Weights of a small transformer language model.
Size: 8 layers, width 160, MLP 640 squared ReLU, vocabulary 902, 3.6M parameters.
Architecture: RMSNorm before each block, rotary positions, untied embeddings, normalized queries and keys, capped logits.
Training: 120M tokens, 14625 steps.
Each number is 128 + 24 x the weight over its row's rms, rounded and kept within 0 to 255. Layers, rows and columns count from 0. Numbers have three digits each. The size before them is the row's rms in percent of the matrix's.

# layer 4 MLP up, 640x160, rms 0.192, rows 472-515, columns 0-159
096:120152134126133142114117098144174101123112100184090108133154107128135146138098113143114084142137135116169137062132105146139142133160119135100138150163163127147117128123147156203108115161130135152134140127143129135145090115100075139136093126122139125109130109168179105130134155134146118111193161092157134109101119110127093166158128143122124121131120144096165125159126111102149130107161115120119141121116159139098155110110082125133087184152153125110100106150141113075095106141127139
098:131169108132139159174105150140140121131122136149127127142104168155146133122112166101135189105160153096134143113081120098178128096143113123137109163089138113126154143099108148143193144089142136122088113123109159130159143143132125128148175120118120158127163136146096118104117099146084135142140124130098134113117132119122149169115095129158121156129166109096137118143162160103181152103128130103122111116099114120120107121077128128175169087088088125111117107106098168150144129097137115
105:122178097128130098109134146130110137102100123154088140170128143123130091097145141132133129139141154168178166115133111087130125134101114139142120108153102134119127118105122106130139178173141077109136154080142172129137106183110150114124108121152180162138107118093152124113148089153129117092136098165091112130145113184134109098143145127133110123149086163124134155149125099117144141130078136091135104113145113129138135121072151168117142135145161124117090135134144117066099138111121146
096:155135088100116135144134097162112150155116187135136096129134113109128186130131090128100119134125114122128112074146118126098134141111077171145139092179151093107117115140105158087139121180146107132133142081108079128146106144107110126102143175066109129156085096132118144173130106147118128165119145133128111112130155137115097120110120161159122121144103114147143127127141141142159128163117108126105150100122149109123140117136157125098111158112098130124132148100086078088154127119143087
105:115103130124155106099114164133181096101131117115172191103169147123132112132132111135109089164148096168139119131109099095133133119137124152133105146127157154172102131126160114087113100170115154132128126105105114111147131086140096094142136134108147160140126136133153142155118107164084143143121153129194096124111121124126105122113140128128142097131146141128128150140133095136122113153131108140115135157103188094132149138084102184080096127120151129145156114158112123058134105115106158
111:136115146110114116147170140078169167130097174129123108152135110125143116162150167072116145167116122095129129127180150117118102144147122119184134068124092136144110141087104128114121132119128131110136149093125129142075142089146137147134100136121083127146150151123110157146091118133120121130131119133055109158145107105117148144110140111147117161156125184162086115135119137161114103140138106170121150130107142115110127114140112117106123106118127116093182120125157147194136146131099138
093:164140123131137083159142121074134145122135138142130146110146131164101136156128119088121159139139137104165087139158155142131132135127151153137105112153110109122166144171155135096142118172126136113134142126146148116128140119133086147114125112107176118123148105137150140167092097155171104148100157115090167167178133136134162148122111173158136088093140090207115104109114159152105107116086112126142106112112106115140097105117116169135138111069117122109142142159132127138130155157126098
108:156104181094130107108143152142136146155092182116109112151142113111148146146169128138116102092138125173170140153092108090192112126134074177130119106148124143131106127141111133144141130135074111127150124127100135183112140110140106128089141151133104106117122113099090122130139151156126118162096151182134120127119133116090073137119107138108141154142120122071109093135113136144147140133120123104100101092145071116134127124146124085177154108125155143117114129124106134108112107165120140
101:118126152139134131095106166130114107130085141128126115130147158168123127089101146133147105087101182140116114106143146107088117101132099073137152106142135147124133121125157133121153127114154166132122101120133135100132081127114104160127113111127111115150125158126099071139126145102131158085110159121121124102137110104108119150177088150107127108181130111084146125132115140129145104094139129116131095066158142137103143082159143133117114130133139102105137154134184159084166140104080075
123:108087140162132122141116126095143169112122145113097130129125138160141178168161154107123123103100109155156114091147112156125134158125124169125115139092155095150167130148115132152150102082141085176102153143163132124109129115110133160127139145124140150120154120126132118195070131089131136150131149162104123109129171103127134119130162099138159146158168157112110116199122148132165103159122113105110138128138122139191130105159117109131111090093140098120124112103154124137136141163151123
104:159114146202124103098107178097140118113125129095142093153136124150096137161154138147150181124098152146130131173131179132153171088154113130129124162135118106133125105084132091130115121119108128116128115117124129119083116140108118164141100123143118111084124142124111100112168148135156152147146129143156121106140066132122146122165090128157126156090133163117144147083169109117178139149148168080155095144155083152146118131121151129131111116166108134145141112114151143139122146160111126
102:107111153110155103122081116118118175099195099135109114143110131135105130116093113126133104088142131138097177132121146120094128128106117072131097155143128160133136149136111095135176112133141114098119115152151109095126193122118117111117125144189124102146120165148094116088147074184114107126120137141173097108148142109151125126134132120137167110143108103113115112152138090108135155138120082138114123121135116090151110145103158136112129163143132180098138123098142091162113138152158124
102:163125165126162127135169113143151155167104105110127113115138152136114138116165142131111179148155134173113138066118163148135106164114118148096133111142132132147131125107115136101138143203136150169178137118160103156166158111142128106151161116139128127070125152141127153117127133108134140150138130150126141105108108101121150143121083139130140107128126132103135147187132091122122079082102134142093116087119131144136113095146123139084086153144165152077111118095102127110132137144108094
095:136106155158119110055108072115127072125136163157104160113125146142129106120120132119150130125151144141098156098147085127138117131115141170139137145163126164137172103147086137135134169122139079113153117146114184135130161128134146153111124077118167106113118114101165108102132152116158116122111098146131148132145158123097120145150134119129108128112099120143140125146123148151134126146143108088161145139149160124105132189135115171149133107072088109076091122106145131136133085141144103
103:120122099154096127121122116134101152083112112147183119139103157112129124112142135173132123135131129101103130100119068163140126147161129123124141136107089114166136162144138137122137143147124103137135156086163114123117133193133101125118160116076134090143088123095102150146113150078140151135137129131126157137106141148184096138102105162137151124087158121128124121132153116130123086101121124119084138179136154104115132083128150153137150185142124142133138180127058142115093120109119140
109:116132110122135133115108140131106101169129171127150116136127121117157099116129146120071141104159127123170118144122106166173100104101119108093137120101132133156152126141179131176124119139111138165125167137146112135091100151127074152089145143151120134098140135134129139158120114121114140152153123109142102140125138136093138124142095117075088144119193152100129116125126172148113167102142129115145149137126148081138181125178061130136122178170137128117116092156142142116171100144143124
099:081102127107135123144124125127152142145127132119119104127168137145106157117157130109097128088086098124129133158132110107162102089142121125120128132120144100135131099104100096115142151160139090124090109123121163057115102151143171107162135136100100155111183159098141142152137124145134096129186129153144143066100141127099111140120163151134112169148117123091141159085175131138122104160129154108103099114138114163109126127106134150088116183136130146082169140142137151141124120149095128
101:128140109145126086119133167136149140093132133213115111120115127104115103092082110131140128056121126121097141105114117134126168085155136137112144105134086104124149115152112116100159127134153098111081129135125149132149096152136093120116125115126167117099135141135126142160116121102149123137129134163145142150100158092119069093129130128134132122145161140067125163110091159156156113106158139146137125112115120123145102123128110136156144183133141193130122089151129088105081143109125107
102:186140132144117148121127151106116116115163116158108122139118143106091125116140123130134108136132121116142138098099172152170133134147114113136141113123114166133126134153146127110128147143130129142140155147116143148098151131091135145087147145143099110159121119118105154090117095123158150113094163148183127124125136083122131162153133117125094099203167126103130148169149150140132165104102108159143166108167086157104185154131112157139130168166171181107094130112162113161122168147154124
098:117116143125127156148110069126129130155114132113130152117107157149116133161132101143082142069148140120133110131129093133131127135113125139121135136176102083164175112096109124129163124160149136094161160137160144129178173122091146134101119168084118122097140129156089098142108100165126129139137110174161101137132140144143132131109107136176099177101100135114147153111116157160146151131129169146104139138138064107131130143132127180116133127093102159126158158174145118133150152115103128
095:150122163112113095126112135151124115102095121165136135139113128108058124158137099138103106152109112098106132162160131101090138178127138077096139110150152136123133094101110156105124075104141122116111128143109134109115156146105098142099116151159136083136119075153146109135114096107115184118128123158134125159084140107114153106112151136151093119074116128145090098077139132109108128142112130140130067113113154132106122115164150116116124125086155114094133095134120131091137159103096105
103:155167069129183157166114123162134143132096159101102081135158072140144128171114090103161149129118096170126131107128138096167149093118139131113115111069100096144161067151128133134119151190119112142114132096153113123139138124109102108148104137130120160118137113094121108126110127145144132162169149125170119120134146146124142155156130122172144105121154129118122147153149111116130163131141111095120155123147112135160145155098120124096166146143124144098107122108114148117085126090101137
108:138110097109111136168126131145129096143115140110165157162096157134088125168185149112135105166144131115125138140134108164136164111096145138176133122119075116101151106149081166145132096126110149073097107116170124104145117143106137130119144131136124110107117156166148149139106088176099114163141092135131067096148132092154175098107120141134131128128138155180124139074156104117173175132104116119135153130099125124145134085142137138125125109109121144119115090134136133141148110139142147
105:141099157121125129160089124130127184164121142123160149125138131118115127135145114165156123099117129122150144115117139121116151148146097139165104125103103159123089140155118105070098129109130127125134138111119169095085080123096085139145150157190166096110103120158166185112139093104126137161137138083102130166158146125113127138153154131120122116089154138104152113158131109144128102144115143153163115137111145113170107131058154090172135140147140128103109136114101151110101126128156114
104:120076134118119110176122180168123127190118135104166139164123134130159128158133140107162137135121170156164139131149136153159144110150096115127110142098097088096127106178091133155175148137164140143113120131121140164137122105166105125109161141140144142155171125126160093131102161107121121149126106094123134091117096153138156136090110098117157099097169130156120087134163123155132108131163158113110132095136140172117094115135101128106118102114141141160109106125106140115178133128146152
107:138106080105149154108157111099134126104136159098136118135088176066151108118114188145124110127171148122155119126161176166131145111144151142137118089098122141133167134122111124162103129148132126155163176147132106099120134113136123112096109164124133122137127164138170124122081183104124120126164114119162102126146133129116149123126105119100066114120098137173130115112138115140086123109123150122128105181167113113136127125117177076121143161112171141114125113113120147098146103129106130
097:129114145145141136129141142083169135159093182126118156127106143100153129112158112113120157098109121152140128132157169125123107114126150120141116064125117135068134104128119088108147130137135097097154119118095105080109109123103133086109154113106098144135147135082119137146126120171144082100125127122146156127149093141126091118172136096145111113082132078123112184096130152081128139127161169110153138103132139089121136123103164150115106111116131109078149116100164132135129137120155172
107:124139119140118157123142131117136095090139154118132153090106145111146121089091141120137099113133136149129107124113115136134111135120139114153089106157136112135136100101086116158133098141145103141094179118132170117178090150129125177164121153155145103175158135159136125170089174124150125126108173124115155099086123072126145149136140159108091099132143106126090099149154122110142096127161132129129134123126113185116128152140100153105099121102155154088134130148121130137134137152215114
098:121132083125121095107141088120151144172107133153118107110136127126089154153127102101137109135095117137147138091150129136124129092129122101173130131141152147123133119134147103115153120088134099091090145125173113112169130154142130095145138162075150167164159114091163073158102169126165172106132158135137098161118131166097114091142143148106102093104137101132124113140164126131128103145161142105113125199138106164132109127156171149113114096090124143141115130127140141119157127109095124
096:129156119145173105166161151120143157100133118119128126141131143126129135127157097093129132124121128136120098131124105146106124103161156117116131141136151141138120127094123133113119102162101092118159116117135130118144118127158160111104122172164138100148114134084089110164111063088146148107085143152087119134173174119125154117120065124150102140125158149156172143160148156135151104165110074095127121149116120130137146100147144148139106086111133124145141095166100131069147166181144143
103:172132106123115139137144152145122099085155103151111131139107146076095124129100123131114063097122137147142116112140168126101082109127142146088131096145131143117139101130103129145108128120117105160106145150134123107152149141097145124127108147161133084166160178067161118115106135124147127111092161162140083127118143138113148139147079124136076077141142115079097086146103130132128106129129127110156082070094123121156118123100166122141115110123136119124140094119085136143124150104114101
098:142137113146179137123148158096122084090131131150139114137140153079116098145085113125124106079158138123148148119125151110133144108130140178159141162135123127136138128092134113107109131096117121090131093098116104140165134102122151121142114129202175100168138143144120128124124112125140132104148105199152096151132104121161160182133094108132061135135119119142150155171117131139125155144133147126141126125117091144091154121117170175122133120127119112169154148149112106138132166133165146
093:130115117128145121107142110096163161113098157128148135116135167111157121170140134093122119158100127086094156067125119137127092171055144094142132136132107142143080107119110137164114128118143148129126128132158124137120160117121128130127098137146128120134161097162100103162132099118128117122151079155162136128095111069185127133139161124116138097154182154115133164120115125141152112145111130113095110131118125108118167134154161119119156151104155082101134127160115174105128172121082148
114:136158159116092134114096122154103135155123114075119118145167131125097126120103159142105143090153114140118113130150126137109143095145114127147100102142125157124131172152122127073084137136118077152111154152119089139111108126132129181145124125116124091145132108150160177156136105101161169129110125134110137128108094152142161123151086165102152134143151128108142096109137087134128115159170129121113129149142113113141102094053118128124180109101134150125089183081123128144115134132140084
095:101131137091126070126119114123128138120088096121138100151166105114124154126126098118098135088131130135118124116113139083140188134135162138115148100131166126117149127074128143101137154119127091103136079143154159107156136134154092173189095147136167127123135129172169097094105127130147122127125131111185179111126140149116168120088108140095149113114107148129122107142129129151147157104097100129123152107143175141107169129109085162141131137147122126115104081129150109127115110151164130
100:122140099132088165132134126110097118112098129121155141112169135113141146136117169162148145134144141154099106138109112105134172137154087100152177142165147157137118067134120121131124146134116125133152145154154174133124145126106107151126099119106134141099114091175138123134084143101170114095165156148097164176144125119145115118148176137128119082158097110121090148098088110137162112088143124137165165100121140103105103095118133154118106130104088122167125093115100116160106146136160120
104:132082170134130142143104099126136123117129178114113126137105120128158131118162119141144114101170138155108127099108134148068129121090068088153124126112126146140161133123121145186124154118129130128122114138091176125078091150124127179129127185134099133106166127193181133138125157139128148152119125090149130086087109147123146142133116165121126105093104103142125130129126105132122149158136140161145132133101128140129132124106130124150101171164114134115056108093140150150117095135136147
102:120131116147158125100128103130144139101155134136121119124124159138121137129096114123118171113123140119176162106111120105151164142135096148105116146111095162130148158109186160122184132123104145155099140137133134174109135141154074099112148079128193124146110122121145105143136147074125121119149126117123192154139133105127116098123104131123120157138096078135176089119140109122146127106129143127098161160086135118148168140170142132110126128121123081081114129146103145088159098162143095
095:103127103149103093132122115104175102122129123122105099116114106182110136132125090150142086116151188121112151091130125112132155146116128115103106154158131131113148157120125074127163170159099106068122109144138109085158134136145132109119154159128143129110134069122132142104138120125098145058097131133143129125142135109141094157163146148115081099148164132162163129135138099118113169119126098133140096084116154115099133141142161119177118091137106128128143107119169133096116165120116106
097:114166112135109111119119139164112148136135164154101126152155134092130137108115133170117124097120113128122133101103122122151155084164128150115158086138104147106151116156103180111151116105106156115097125125112136175109165136110131173124117174077143141163129137094173097100153123117159095105101140117180128074121145135157115128175108149162133123146096117100163089111120117118105124149099099136104156075146107109093172151116171125130152124148137134147123092120128129111169124129143113
092:132096108076118146107136137110093120154131158097143124136134143122122115141118155130112136132152140121157115116116160143097123097137149110154154188138111080157136129176138101110147134185164130139127116121114132106106086165159122106155128166149075162119098136123136142114094135162094125149121088144098081164123139130113134146124177090103119159124161124079108110150116129109155104177123098139118160136135110133142130175105146104136145149107150151126124141132106121091086097062121115
104:143102124170084096153139081106152117117092147119153122131106124133127123149071123102123103109160168176153078124140106136124132156133097133158159134110148134113130071127134099130128176111163106137136153105104121122115133128133111137139178106116131140128161133158140146153126065088135145131132151118118156128179125124141135128075099093135114120112151117108128131187129143090101131122130118052107127126097138162114114102123085126122095085095120133170110131148115138112119121160132112
092:112118078150099128130128141097123126125088151168121116113089127126130106140131131096121118169114119108108158109105134103174121104149106081143179105090123105120102162129129128095115150070112139165159132130085127134106118118117137145166124125129095095115107099121115154070148147117131124175136132133118147108154119097130141095115148119164125110157135121151121180110138109145164087110148162142134186102163171148110124164100086111123135156111160131112098129138092149145134080135107103
097:186117130143124119108106127096129144108134141142109137117162143102149107087129109141153103134170139092135180090090111159128128117097131162101112097121089138130170128167107152133141091142147155099095143126158098164129118128113143128099145157177137132155125110137135153146107084105144119120113136154141150121146164121097172142085115145094142133143146134138130111080129156195100120118106072109091155127151094089108152152113114141130144134119156140132167119176121110152111157152113150
# layer 4 MLP down (transposed), 640x160, rms 0.0459, rows 472-515, columns 0-159
089:142081133160145124128151137095092097142061104094146117139121142107133158119172144132145156148139147117135154139118118105126092136071124101153122110176120100098128140109143133118104130082140156149123105167125118098130113160128126135127146127153139137136148151106120113091071103129103126155098108114138118093119125124147121172124091138162174155124089152122139104104106129102117185136094164114152157154109094084162106131144092144162109084129125116108166136070133112128132152118131144
097:157137102116160105147139111158085118141112141154102136116100145128120125144123097130140133147143114113071141128117117136130090142134114115146116089102126104174131120140113146122145103154139106136133115112096123107093073121122151192066121121109120100156113100135163136122156114114141065146172145081090104158142135145149119137130095090120131141153098120068127135132127188110127140127150138098079071139086082131142107144125120111156080148131142147123138106133149094108128131101139133
099:107130111066137107115099141163126122088146127093161127114099089123128152158132133143118115140129134111116106148144160166116093107117139145092133087112153077095106122176149082121110124129087146137109124096125126153158146130095126146131124112085106093136111129129141142172167121158085161144137106086152123125164127144115140120154148131110133090105162137138124154139116082151110127112183151134120121091165161139092112109133119142114154152122097168184128140159129119097133155160081145
103:106152132141112122122118113143142145136087078126166144155113099127139131091094161092115138114120151152143157100130114146161131113151152127107116136098143180098121114111137166165131091164106112185137116158085149118122126109104138112122130150144114144150113155104131126178128081105101069099163077129119138101132129134152157127131126145104131142101121158120118097137086143126115103104146160112181103148159110118109159145106163103135178112119141151076144134142177173149125150129137123
102:144126146152171118118098127088126132146103129139092140087166095115077118156119140151169149109140104131090152125139139135138113152151090105155101141118176100119126088157088118126114149144137130135142104113136152142132137109100109113131076083096174140090134134133126161123112120142199152165154158143126108138144121114130125120139129113129102115161104091122172123143100132154146119123103147175078139128077150182117102099110135094138083159162127136090142140097147113142120135135141124
098:127128141082142111147137123149133172144100131137128138137121137095106165183101172123162125128122150132084161162129114063110102144101152100110139113146156093130105129189138126120156146150080169139131130125171111139157120123165121130116131128163182125166121103146097078158127147120086119129117134101120154175151139113144141149115101146149165141122125122133120163121086128175124142119147105119142117169162143145096134148108131102178120121126129140139091102083129123158095113148153131
102:112109132156165141146095124079147153140144071140108101118131099100182170110126110142105137179108124144128156126075118158137113107126099118142123115155142123128130170090123159133128159128098153102133147141163124142176118118112149117110108099128081161141108125116121146107120176107153120101164103144154097082133158121148106124117124144081157124136124117162121109124129152104103097170137100109123162117093114109126151106145120153137103136161125141149120145134156143150123179087152193
102:123116155151156159147110116164126128119090131131137152119153115148154098130167115136143139152138153094128117098101136119112114083137136129143123165132097143133144152090103122114106121129156144141096160090133119124113104167158083149129174148115118077108152112123144126122144098132106102184172117094092143145132089162135122119102122146102173118149133120102143111150104133094133156135104145124112122127144148096101190146142090123190114183113164150163130186103126091129113131109160141
095:125128098115114155141136080101106125141178116140140135104150119128096118122143124142144120131111122114114114146163119130107120168111140161127144131130141088108148167128097138123100164126141086132132125125137119154103158129084141088118126147111147133110067090089122181122125090154115114162132105100091064148113139147120099132122113102115158131130138181163104128112146134111123168168171129135138197172107117108110116145142123138127138154148154140130154101145114112169110111163161196
115:136103165147098144153112126141111125148163138131108125129124135090113132117118167114115125176148130112159095126133130108085128118162123096118149099135149138131140107121112074111117128169108141167123150172166136150121137147060116177107112138108133177104169055148153082140124130150184126167123111160113158111107118152164114131139086133125139130104137166088112147162125148171107139097130134102115121126122128173136087094150116110170130112085123124128136130116118106120155158116133130
096:147148089135122170160115070142111127141090148137092108126190131126097116118095104139093107126105094117120125107150130159079091131102118125158141112140142160144110106134092139164131122106080113127138120169120100110133115124121121141113105131138149160156159133124119187134095156144160081131138127154082127124119166113130156118116164082126100137140124170127115104170107151160147126141104142148108130099071137158105116195115165150134123132103124134122098123136130093102124136099154120
094:128156130091116116164168125156158119146135145171084139121153105121152112100140165139127156141108127089131165121108125135134152119103089149140142163110140157118128145090131151122078184097086120118147138117089123126158127131115109119117128134077092137115080109150085120160148144138150138121152135108097091107146119114116125149098147163143110150105150103138093067166149115139129105125140124143138158180119129137122093155128144143152095120143140152124106201157091082152135133142142107
103:141152115121157132135116124152166147182157048172138107148079166126131132121107121123147101151105182153101124133149150132131130154101141158102103099123155116098097106125122141115092126126101159098151117095158095114116100095143113137139119115150135155115127113140134143131167161129109145126100106134132110129103139116097126161111119117119114125136143115135152115066162111104148122124180143147143112147123139202182085125118159118138166132075105123125125119113143139159162168132105120
093:116097126123180153155126135160111146161106128151185108146141105155097131163125084081173132111097138127149129148109124141138140130109116095149148116143105100128134175126127117108123106115150116144138163147110143146142133169156170097135112158097091126123122158110100149107106168128172110129084134129150127105103100097172107140071105109122085118136100139102101138086079135126129157100114115121122109151107141087121134102126110108183114111146096107119127099106146114070158117118117122
102:165139132062091127128104110181098127103133173086092133183113133188144136123112125128184112109179166140139127116128116142142148100158119123145137119143165146164121101086124090118126123137121112163132098133092092132140117111148127144102124118126130127120140142094151120114135137118137153089096117122173178133134138120146111157185141149141162129120160115088124145104118122093121131160110140168137143115114130190137136086107129129121169143093179123123104137121128105133131154110110130
103:120170172123139101127140116142172126150152131129152125120108155126090126156140110130120123176125168128132128125129171144112130135112149156151124104124110125118152165135106142118125128100167173146084104156123154136125162145136123154106110133119138090096103090130124058116130137125138124068133094129098143133167150098130142101091129090079146133153087099149102144106100094142142096107170142132103145119122085118088117122096163131082167115098142145153152127087163124125149084149115138
104:166150083144120137128160125084112099136137146138130163119119124187102121155103103140126140127138132087167131157104101107107144179135106118167118098121122163116084159112153172114130131122144138103144185129129166152145129136142106135095132123139152123139103120128122094124125127133171082117132116134114115143133173138153150137118109097145132145103140137161087180165148166145110198121095109130133138086119125154143158126128128096164103101143115170156117089152116088155101161123129112
094:135158120130112144191177094103152111166119126070102141097122094141171119149147157140126144150122129156123116133107128111106105199080127098077124109129135106119155127126123089125151107142163127171145108149151093127110151139163160114126123171149110093105112102115143098110123110146119127128124110136112119141127080141137113132154146120145089125154112147137142100151148111106135116106139139066094095095144159153152129140128143139100092141141103079134128165146132136136118081173154144
101:125101146095118115126101120151135063096076106157171109132154120135146151135113090146123125112162092102115120130095127081132108159149147100092129161086165119093125116153136102108108130134150092123120127126128111135128064127135085107140184115138133113133128099120119140117132121138148120151097092185144155148137190132092145151162124085115110162186128149126150107143130116148156102106102110099159119134095149118153110135084089125101117116159122103138131124136109117136112139117096147
106:135086088142140110126109113087139158128135105104162134116175096124099109080124117096132114153121132111132137148126108151119163114144101118123116143124141130074091150127132096118065131111064138116118121098112123084125097147105105079116112138105142090133096120156107181133164135138139139118124129092122131094114113126113113139173134133076098119116146107131160126171129185130130141147129127148093142089083101095128141146090132158149141131135134174085148155084119125118151119133146158
100:128162131132132136111116136149139113125114114106105062149089128132128131087112141151113099127134145101140103078118073150163117100128100103111122125151117142120152091086111129158147175148143113113085123139090152126120136124120085148142115107126132135134123164092127145103132088122148128180150133147138111133130141193154174139141125137124150128124141106060142132113166162148118112125125136135139123106128084160152098087071116097136104139148106087152152171099109142079126117142113156
098:115106141125137108103117162129144135091103120134160132163108120151134146147122106153119088120174125122142113130163114134113109118115117112082129098115181185151103118131107112148156127108121141107129130144160143122119149170107159118203069125152099125124097161132118122124178105138112139108116172144093125127114116139154134113087169124148093140139133179147103125142084078123122079118147114111132099126167144159143096112163128139127129118129147139175120073113155136103125086160130113
104:129096145144122147123113082104175100089099137162098106159113138103145155120144133121115117119105124122119143168145149128104123121153121163086162164123158111168165150050131077123123135133133124117149141100099108153103188139155108089162141142119057149127177099073151125116139144111141113104142131130109128106110167140127113141135166107171148141103137138115104121107119122126139131098156131093118151149166149115120120166137110102089144119132154122104133077130134145124127101138112128
108:133111131125094117101113117140131120097125092147140149136149124116105147116156149119140134110175132134131093117162130125129148081065140134076126069138161094089150090107103120108117128141141114107100084086105143140106151136142082126120161141095077119104129141074134090125132136146132100117162110111099110068115114150170130091118110159097105106123153116109169112105130119110135163125149183102087140119143131159143130103129143132141101130129142152140164131099107128163119169116112149
102:094137169158137110101105109124123118131103126155114178169109131143120102119133092111060104131115074110100163162116156136157109145129153154115096167119163093120097122149154170082150145123099095123118151150130137114123088137143118103140141098101128183106141124147128165121110090128134081091138152125142129143117164146135151119089132135159134126148091114108106150108114103125111168144165131155157109152132124096123118081072135129135128156170122118106150099119144104136086134139113131
098:126168203137099098148110127123145113142125167126158124150144121100077150084131131146144151110123159100125119147097127087118133138096108144149146142108155161121089117150142104119132155139087157130107098084131176145129099146156120118125102123152088130135114092162165104111091104112136188112151123140114126169144114157104135117069147119132154114129144164128114137152093164126100127139160115152139155164149141126090116113133109120156127096142103132109094081102125114119148097110122087
097:151119136172136082145139146138112121143175096123115144127166137096151172104128121089156113172156131178129101148089132124139144136164120097153147180108154136091128154126101096104112132150173105122139105119101157129118181150118138131130096107084156088149162126118160129132097184094111163132127148133149161151137132101126115153096103131127135132096145131095097138113149131138161118153156081126151122060149143106118122117140114132122097111130159118150173112132134103154145121113152130
107:129102127126054143093137144159152141130079097088128092113104134131142115125085121151114175144137117145134127133150128078125117147161174138087160157152114140181096127162123100150099102146117115141111111129167116133111104126117130112107125128153104172158131097144105131125129101133141156153114111103092113127100116143122112146139098102148118152138125097138114108165129140178133113131127109079133075112145119128109143162130148116134116166082094179147151141109163097137127144164079102
099:125145126147161129136091118123152139135127107131149112140129138132149099123130126133131125120138117144108144087112110099146108130100183126117102075135080129107174112159093124122140161151141159161123111136084131122040114106131150167151120097116113137137114135191107132116169128172099150138151095126166093110158122140168123139098138132187132105160119127113106148157110100141131130096107088130176106106123106120123102098148079122120114153138135141147094159158108134140144165120171124
099:111112149118143141114136110077117139121143146164114132119144123147120122164154111136137160147072129133139137107107151159154101130152061131144127122124152128112092158169123145173094115123154183139104132148161160100128051109139117142117135098120140149122129132145153122108125145108140092102109137120134149114080106179159075134112133134104124183112124164142123136097131122099114146122114183181118161163125150120138090167126150165137168122133110103099125116158141121133147158112121149
104:091181117106084092112121132115145171116137149143098146110109111165102114087116153169124130123098130108104146130136098111139153146160130101112138141148149121146104193123168135142145127167157152127131142105156151175137128096150129108132152137100105119142090137114150123120098138148098193119165139145145152131093136086138107124118156124158183150152128106133145124092131110154149119155139157141094162150130184155085100093164095126092119144118156121150141147116137139107111106157142117
092:122118145147075114091110141155078201120107143153087139141152114128138119132130126149131131135129104159154104128123097159096116106161129136122121144142132147138069149126132130094173135133111140151141139142138112116094126114106149124150132120088126143117110125152141086139108102123144114109129144107090140161107159105126164111150175101144178094137122146126115108115156131109125118123152086174078141134113137163107117132134081118093147132168135189107152135113171117173166087130093098
097:155108144141159154159112128157108064145128159110108097141145099141102117125154120143121114093130123159128154159116128122064125108143149130135157151167141160123130165111104115071113103143102124118153135099074126111097115118167089072144161127147123111113108130100181129125107165133135113120141143115155121122130104123060125117133126106145121120080106086123141129146130139096166145082135146160110115103134086191104134119130080120132109157122089138139107137136130108126109136101127153
109:112124131120089138161168129175136125084113125136096147038128125099139109111147149128118158122166132102123105108120096125131134147163101098110149152072144138132147114114164125138095144115115124123156130135098121140154138073105151133098148145129111069133114112166134133137121112167111162167138131118148142160163108083124151115149122136136130095128109145116156140115123142182151168088089125148119160159166116131103113103134105093167102081124159147134110142114116123114114147085129116
097:132137120150126129094154089106114105150161162140139102137102131124146090143152165128177147132113131123137135133169123097134122121163081170183113166128107090099142132137143098122117129145164134142120125095094133092094065155153173089129103108111130128141112149141147148135104133103156102149132129125104090127090105098140095155137148121097142146129149154151096170111087084163109124098165105154126123160073156099134150133139155134161127117102108123091134152131105127106116136162112144
104:105134116138136099093135142115159088131119131158113122139059126092093137103131162130113116123166102102080120165128126087116158114112122146103090090106142134145126162151123100138100134141130097131097135095105105157121103147164154124151160093109203123162137145142090162105115149129143127152158128074132111126153118136144123159141160122124131095096117117093134109077116125084129150083120167100117091164092132135142124112142122114142131116188102147134135141102120127139136117093113149
106:125092169151106108124118147141122140110101113159151131133139077129121142144144085110166116096120134135122109110076151135094126137129138104104134102113109145131107141136145126134122152106024119124140137076086195153125081119113175153161115124116109140122116090116141141133119125134122153131126168131126104133096129162139113139109145142171113103167136131103148121137136105121160149143121131114122179136119139119126125125171144130118074159120145100104122117114166103120133147051093132
102:134130108093128122092122170134107129123115129134112136141159114112095108153128103143116118073105137141135115136124133117090130118188113114153133061083111095137104089123069135121126109121149143108141106094148149118128154174104178097116126132138125129136102082124145158147146115194129130115119142109149104087104122125108111092147112084140143138129109101159096173124140114132174116125172112134077108097142152156103130127084155135133126162112148107139094120124122125072126158150151128
096:145136164131111086101138117156125101133142103112122140143097140112148146114098175113121092135121110106171111136147150151106112205126155145170141128158124143166090145133088158138127086127150167159098151097129129156145138144106103178159107092088151137129103150146106124145137106104137100140150114136096133119119109102131110140113136133146126169132094152116130140139115120159171157117141181119111166160101143181131163105134101130095135167111151137131098129092101151112156139095170129
102:155145096143127143171125099134155118146138135080145141132119141157134127115138134127096128131163149152129147113113138128146122143165098123125113168144167146133132137131163108134104126177128109076135143130121094118130099105160153120128142116120131180077135153166098157162120116123126111174136122139135171191134125150118129122064107120075088088155143130119130146148159139135081107113129117132135124116104149101155095149153064124111155085126138113125126190129126152175089148111139126
095:100144125136141157121137140120163176080129133139148157148160138135108151125107100151116101116098089129122104143102087189108121126122110130126124136097130134115116153096122158147110134086093166144150116124147105113190178088104108144104121106123150086141142134112124155118113131090159133094114124135171161120114123097141147165143131163120102125175112136155166117149137075123110139106105166142101102123088166139145106111148161134099122123152124137147125165141112110120188173164128121
103:133140109146093113134117142171149169091105099130151095149155089133153114105147129129143129101152157144104132131092177132112101130116150180063135140096127139159131160162135127150123157146092139115127127090094134084139159147156158115136091131127140139099152104088096126175097126169116184177121129114169154108077123132105115131153116108134127132115109082119138117123087158149133115126181120173093121126162141124116093148159109135122135153126119138115151120124126093137135133097124148
098:093127129147151114145133147135139119121170074110133164135146081156089110133109108122125073069121161162120134160136086146141135119160150143128132070095127113121124083175099129118149120154138114138148123144172164121137070153136168125141124137146105134150098118173131092134158140134106121129155114119179131131126166130144152136120126135105119080121181144120110133153137121134094156127082088136117125145097119109130081118147128163141129150153120163106117086163108126125137158160118105
099:077084133127149149116121134118162119127117097081103089116140111143103107167130148140104151137130119175153132150140121126119114103161138140108096126097111124135111128086158123103124158119146107132174141105133146129124124093092157113141183144136133083133129139153082117111136141143157156153173102106134141159156127146151087133140120150155123118101127130137145139184148120141182098154132126143060141089159166154153133118134118087122112116067123072106138134132134124133159130079132117